Part of a small language model's weights: 8 layers, LayerNorm before each block.
Each number is 500 + 40 x the weight over its row's rms, rounded and kept within 0 to 999. Layers, rows and columns count from 0. Numbers have three digits each. The size before them is the row's rms in percent of the matrix's.

# layer 2 MLP down (transposed), 384x128, rms 0.0891, rows 18-67, columns 0-63
072:493547501466530558543484521522572493494471493491494485548485461502550499510452454555629470508499506590416427492505435504473465482534494462422430524540492523425449520474504515531473515541511503
104:484566615504515492540488541604494463568524519554452554487454464527602532512489485516505518398479532531431522500583476508509546501473546452513540509508453483479438513509501517457419490498442483
098:477526557478482522507559511502585550524537513561482542503447530471536527580468446534504541522494449472479523553457549490538577541457472440473501511536468552444487490470452589514484479471438514
094:472418510493455524491497461465471581500506536476592535548504502558557499516488413465487521444479471449513486571484553530496506520586496541524510557532540507516430466478484447454530485511498499
109:486451489539521445525467483505544500471480511493447524499591475512451552461496511487475513509488464467509485494547446485508520486535513507445588511537514531610509465375515538482455489567567570
119:499509437474492482541573557483506509565513509521562473465488457528592532514477541521460480546492513503450440583428529491494417502514516541443501529555508520495525444552476547548514508420459496
083:458525550440430508528504509536466450505501514436505565467452500502517503477516546443460543530489407459530565529507587536521540493577534438424567541494557546505478432542551499445472541439492520
098:507566426465504505478454435534506469449547469555576552531556443458509556456518450420525530505466515486493543460563578650525508464433544432527525509479515517562451466507459502540504440475537466
090:490451450489422507441552531488480508503468509500585474502529479572480493520458445513471487526492447505482484497509495508489495501487485463485515613516539458510514516498448486462482555469502478
102:498478528487497506507507436484564516464443468473467504513552501395473467552442458502483453501610529527601480441539555515519499524504520433522543512563526491459517618511399493524474440502500538
092:595430525489459455457545557453465490540459414480482498530443426528542557515513496482454521523520471516536454495491462539488564517481507498538482565503512529554439419444511437494530503482514468
108:578401482470466532492449547471503507473466524496542485531495471475503467453523475485441450509515454462516460478421493513494518507519488549509445499459549530510522458522459547495443526596537494
051:539494514523476509498493468494521518593454560587500490557500486479465584476557508485513442465527518557500546524487595500433512427499481526473533513531478453524493489522471506549566570484581512
103:467465468457479562493538506452535562520522462490502548497532441439438474477511533497500469495522540499507464543557454508440516569457504506497442457510532526522550562477498570507416586492503456
106:436521502474508502465446520514534495513494500508508459486521423471468549446620505526497445537500425527541430484530560552484514402487506516516535498395488460502474555567462501444520488463496552
091:528501406492568534513495512532554512500501525553483478425475418549423476512543487513515570483506443480519515516488508490427530568548479552556511495488499479483499509447553460509567462463558456
107:540423533471572433544439517463522483500464457500455511468505467475489516484506477477479445451522496514508488466521539466499536479496488505474493572506471526560543467470566558501534606559487503
098:503441530556510526483552379538559534475490519458472496426472460466468504425515476470465543528497402528510467554488536524495491559467467556533521532433576547498473516495476522535539478504488472
099:495453453588484550511482501420489517471431519532535515550530550414491502514452489514479525509509555498489518517456559505558515504532485462474518510518419512492493466463541480555503510437497549
099:697545525511498505510570492488487528513494476562482452507505374519472420550461492465509457541512459521465555495445527511528454534503464483514509482477543513511492494526521473510500484496559476
109:505475462500518491560554434506535513473455449473540490464505478454525568501480525487468576579439495483451479461456527481409520451526506457491524494504492492552497491522454480472476456411544569
097:531511521473545456511513515565553497433401469528496464524519479533470510496545469546513511445466541494514497498506590499494538548484485476500564509563497553451562474473525412477547537577503472
111:467490427481441481486480521522515469430503556512478501512469458488566551433534522513521506493534481484493494469501571548508562432572454455521470478484506460538434494520485495530537570507450508
102:506510469450494522457446459484482553542451535563551407497518463561480491412473488548563438485506506458544488507535376480544479528460527452528527476477515507518498495515502487486473456512482443
115:454534488500502555456550502525575535488460534476575487529519525476494486511459536476606540553520477459508476454491499455498475527525513517408523423533505503550450509477511519524543571534545513
096:489496472554464488515508462477443480508542508525422515476522481526540550478501446577453404445543549502568475426492487492443538471495505459465481490429502518526470458512611484538430498543550517
101:454520514510541537499435517527456513490516478474482564520486513511450497502466506492495530545502501542530470504460460550493493472538459468530506448457504545491509452470469506517563428509569531
079:529514536516537525462453460502498541490456510466549314503499428500557518563471511496554502416516500497473532495532433494521531532476512500554496540435533516480515472509490486521473493528537477
107:455514518502542498490483579469476499496566494474467553508523449483485505485507420482488432482521446559484582483457565531507431490491544433525482560578531515516536470554496494499566490587479519
090:470567532476459513479464557510447492531482516480414532499521390477507534497543550500510458462491379581489530480519550484460472516532546505568494439429529499584530528550475503448545518496548497
108:581532508494568498484533561518467504586405483505532485538477461483511441523505488508492489543493470507484542470465533509495587530451515458405483476494528539473494512445537414613526480497493471
114:432512491444532500523556498501444515541589449428494512497503470512514495557534501573497544467478502543510473532463401522516433577382480466449407544522455520524498511521515463502559430532550509
107:528463465447531482491499445518493507531488503459482482517470499468510497498530523448494479552464497556537507534512524450516477508614548477504502522508546469584418527457458462475627434536526576
092:507493512437579500472469452479456450506522464444516476481512446459485386488437514499503565537544535493522505516514492520419498501471454420414505471527512452476545523447470584621529517500520467
089:447500454496525546521492504448563544527469519427455449474507428445457530539521553502445603397546588440514494531569486502494436554515498439464516499504513530565538505481559478487505524513493475
098:493507492549555534546511499540523515515531466514512580549493424470503537525485516532489535544524479503440506483560537578484475488558559510498501504476522512541501561479483555555516503434557489
109:502506452508453502519547588572540417470516474445427490567485452534541497527540501514446502550535564519514510511461518460507447519522506446478486506540489532486529536493528484528565522525508578
105:502527513466538465505460476606514410495491472497476580503455483499494502529479485452521433489510514574486447449531568492561464463497508470497584506565548477411425550556499516503431507473544549
090:448498513538458446512496478551525475439476519458461540493532469501419547528573462570543448545503458541509509444531547483510530465433509485485536490468529532485477530501641560574547470485437548
104:433510499538469461485458534543487526472453443480443489470523669511514477563513577544485506502512501518540528502520467540506548483509484412509476508513489491465493565533504484474538558549453471
109:530459469468454525498418481564535463430432507444515510446464476545452530471382494479551508536423468490539549486525530491492534504491530546481551547451536482553482478475466498538631451456515526
090:483554460475494496540453464397474466626425530490508480451554464488442472565483514520481492483493521477506521493463547477495539490515488474523505587480443519494473580492478495557440522513517486
102:553499497542503432450488502456409507482501544572514409570478486449548538490520432474488495501502546490479523471486425556542508521513428501519514552513443495442497514510524487476431497494557545
078:539478548439494499524502562480440493557481540475539532538545448478403517521510536526537494465505543517482494505503403490547453596480493534504460456529486457593491521475512496410545478514511575
075:461466462554499443514600522474496533558477524506514484538481632469557474488522466444539502507561503501552447459508452496500501486506471530502467522488510537477508496522480520465446428475468493
098:530486561461461443535503480469484467500556521476461480532525458509560535507571498470533465459490424548439496518472479521524494445480516498559551495498519462470459454511469492522512518451505440
105:552464548508487478450548530455489456470529459475521527478527471535505491540533478507521453453521429487520510431526473437526561481503554474563548519416556540497441539579490492486451491509551431
094:512457526466509548440507479518494518511531463497452528543507487583477486492518460487451533464504483489460487475501584498519507532532508577415510441513525439514429508471500491501583529526451565
099:487459485478569484486528615527572551473596516510534434475467512560451446468480416528519508470447488543473469506477486487419452470509506562523496524533491536474493475535506443509451518528448492
116:556504464484470443560551475576481552487514492461447581523549446513515475506513495412468482550465536529504460490478568477510510460476497461522483467500527414451526503522487467468546506516512458
# layer 2 MLP up, 384x128, rms 0.136, rows 19-68, columns 0-63
101:475549373513504460443539454501526471573473489527473476387557470503508487466499516598493458545459496521468549455591516459501525513522520481503494535510526578463508510533407449481577514516455508
099:487554487488541567545488528513490511462542477519551499524478481501572501415536519515521614516462484468519559439420520493490551489493451502507486517490545495430561518518439421536466456477553555
095:450530537511482434448427492501445485569440481502603541446491482535487532444539538501477531594456489430523436441494497479495556524525522523573524505541418516491463466536466486465520526455484495
111:438526503512585439518430508467494467519519536530387533449486494557497462535495484482510462525492530448514535533585498548446515507476567436617449461439430491477495557520517537450501577503507502
108:518391530539502509546525484565513514533541431469500482423419472517484492459499572522445525498506486500504472480579517509474542485521475512481549507591520479478546517451523499534585437498512491
088:446461427476548467505572484481497520514521435536492528476555474544463502561437579488511464543475529459601529476520535457527528495481470432515533482472531507577523450537452419515427477523517521
097:472445484492545475514514518498445503588524518511504517565499495529517566502455485457471485535497537519575472545520560494539512430481547437492513467435498492550504506532376496496448427516495476
092:425535445496471519491514396526480482506521527537544495421511487518506474489505474581573506571412505517525490426480535523541594515507519437518504526490507523501508477503446514428490537569533514
097:467496569500590541546427497477430483566517489546542536484476444544490545532467533494471565569431476473532427436458560528498515523539464496436503495484485478531490530505453521482501552444510514
099:485527539484466406492501548554439508499494505534461509556592473529582542484407516502483555512483577506503508503479550521530517441538561499550472474454556526462497492531513409480423395531505492
109:474501413445464468559471510579436481585478449525453476525492486502533452489413479556457501534516485526538458472531529461446558503540521534484481457519511473496547437482516501513518519575477521
080:492493479498510485440509593464452454556475454519524539463462466558519524486504557535490474547466525407508426447551567477473480474442522566523523534502428501494525523443464523536534551536453482
102:530464507442527452555421555532501459568486380470502531449513478545491461520534463545479467508488511511452508489465554510559460546492540525536433460484527579512497556484499478495516575506554407
100:463471584484562480508520474562466543588547398544455527460425461496562538524434509472500520519418418432505499489510539553486553508504470426463560527485472498478491542411436552480524463528462557
092:502495483499469535487436462512438519488538432528489561527543500513555564546545481496523534511422503532525518539468498514462575474536528508545376489614530526483480447525570511448483435484504442
106:466405506527517459542448533551573501468539470509502515482444461537452445540474510515528539503466554470499417473610518482480526425541499494519519450520409464466551485557525544510546509550496524
101:477478542455486487549509531481453483536497458514526554581487463555493444450513539519513530592487469493537437510428516470527577495506482527554507457493532527501506518481470469545540525479473468
098:460528477489584568461466493475619538524495445491441511488499512498558530431421475628500490524520510469469502471512531465456542496566463548513486467579521497467491477545463519534482502518493533
095:544511510490488502564511515507446541545532534590469496414442449552489414460432549524406490551481479535512457529520520447457500462541498560464537488498481556401603476487573469518486455488472482
109:416477488518476570531485445552460514499520479539540516481450494496565517454443555564527488470562553444508475528536505484466555492510506451501428499528389503491504543492544499403463502497456534
097:500536469515568521557480563504494508479540516492448502397488510534548502532487497479558476505511546483502501518520512424376492521495507506528505422461438532428534505498539485462500508531479516
108:516475470524473568496478525594440495526540466508441502452538492477485469435495571580505491508513492524510524497498525473457489424401484511527466481469437588461501592454536457506497445464476436
105:477467515461517535543456530515501453474495505559467542535543511511574499519473514511475517496469511494569521561422497396428529483448524506525412448504497525520477457531537492517482506457477531
115:506494418471491514475466546536499502527483512556479517443510473566509482500442518526583465502501535502503508516586528442432525512431554477565475430464477541498541556514493434492500530575490470
095:515486556485562534497512500499482515503530517561519561577472506510535445485506517476556464476434469492492489516495549473572458510412424532515486478437479518528491531457480501423471471454468516
099:485491488508522511544525463487495516518601528565560536541448440509503550506451521506495493528490538493463501549413508524453487468547512474514535494516525439490500502564494500504503502456447505
079:541503456549499514454549458509511469587501468481456468498489444505623546533501486515512540532500553450505446511566486493501480484460535531534465540491414541468564525499536491510505485528431457
103:472421455446529569485512554539477469547506424494428519502508474479492477508412467563501497513528498504531497477532553476471483554431488451469535486486405491453542457510551459480497477580457575
095:415442508481502512475459479566507497518534411479461500499468467526573421460502547528460547509434470491489502524527514534484511582460486440506490500509464512416485517424537527432541520566469462
101:538447464510519489558485538544481488512597460467477485509478426503495565516484552539465516514497479468612460509470527528393472439494596499515531522533398509514488503509462390473458529546470494
111:432453480498501463543473443525519567515539514502527556510435476544530539512428551496486481492487575457504455438436517500468587478532470477499466557468496519554519488502501499484494477486523535
104:511418537464535518475492520502469561474541514477509501502502498567533437536515530567539493516475521465638470502489509546451531430480529423539457480471463576507530499569477437442458519465529484
102:477483502553544506516463562512469488577470553555525522474526491559540467469518560468555503515522518406487496447480533480520533474491494488469454472477446455480474572524481491545511500496568520
075:538494487469524489504514496498557557486563488559494505446527482526475526508478463494604454588385558545516432479528563494462552484537536487581440559485522488432456463523470529463489513481476516
097:507460511509531541555487488547511541559525457513503548504528522530473454484391491508501516546455518509491419493541504442472503499490519550511487424551461501507490544503522522542480461588458517
105:496483488518503545528500531583546501491506411520477528529481448542503417392489540500502571485474472472461513480558500481534497450487479507515463490488497525412511516478568433524485453510482435
109:396506473418511513512462511504486540555500475516534537554490499460570465562560471549547545578500486475538457447486519471533502528543528539520394491480499505460465436522444512454536496490505489
090:464450422516546508467512461509466500483523473488529489534555507490501504506532513503505551602442544541543460405418519532549563463505505527529473427585484563482531484565512470512532491540491484
109:415437512525530476556482529511480510520514425533486467459506483527565506490526609531533508596509484476569508518578512464541530460536486448635495495470487498445517525520509463504567532519469430
105:504534525489520576595452509593526482502561463499513505486464486545581526541466505502471481482495535512460458511510528458445521506534457478447489433495546527558501469417445528529580530556467578
096:518462476402549472485544498483549536486483497490513489453480501531482510498481524513543444557456505470475522491503541492589502475503461514522440485425524457554504465515434538547448547465537491
103:522501449480522563523505583519589510475571472500525533479476516505447424505520527567498524572441500521534532434446526487502462498528473520519477493527534508582537534490455470519580486457425435
079:500462523442574454549477485475488549599496524544540504543526500539486497557565540527507475510502483541460497468475514503504498488488514481476528402489447540502527457505444495507503527609474434
085:462560448502452536491530571495517442539490411526507530533549502551561499502534518497467523590479500492555482478505523473597614534547501476555490463477556486533485521546419484493464471532503422
097:486498483480482489533484551569534475505496496504536511460497493488549421518488477508480582496520541472443509432528492511421481486445545438483453426504517518432535452485509480536473430546493452
100:489459513484467513527500452463618531525517481494520576503476491496525465490566491528517458451454527479486458514553540458576449487389475526507461507477466491490515539527475539462564459463489453
098:483469374579528492478465522537465472486502476513451503439479466568464500466456491547535491555494529496518492499580506467510587442493502471554511483519475504501518541484468519400570560564553476
101:498520490344493470482517584479480477549532421471458502536533483475568494406488527501492600504491489471487552455517532494502475415559550459553468406514506506474559496530518491542456448538505524
118:445486451509490537512503453527467502610479468528480536470444476550521572514585513497519495464486527527486472502517522445570453528476468428580383525470436475486463589458520494466553490495527448
098:533469511477596532547522482586485549510494483542530522468477436524547422491496528522469560490496495510527524467502527489524501443412511452493446504416529568457557509517420429494475505472449510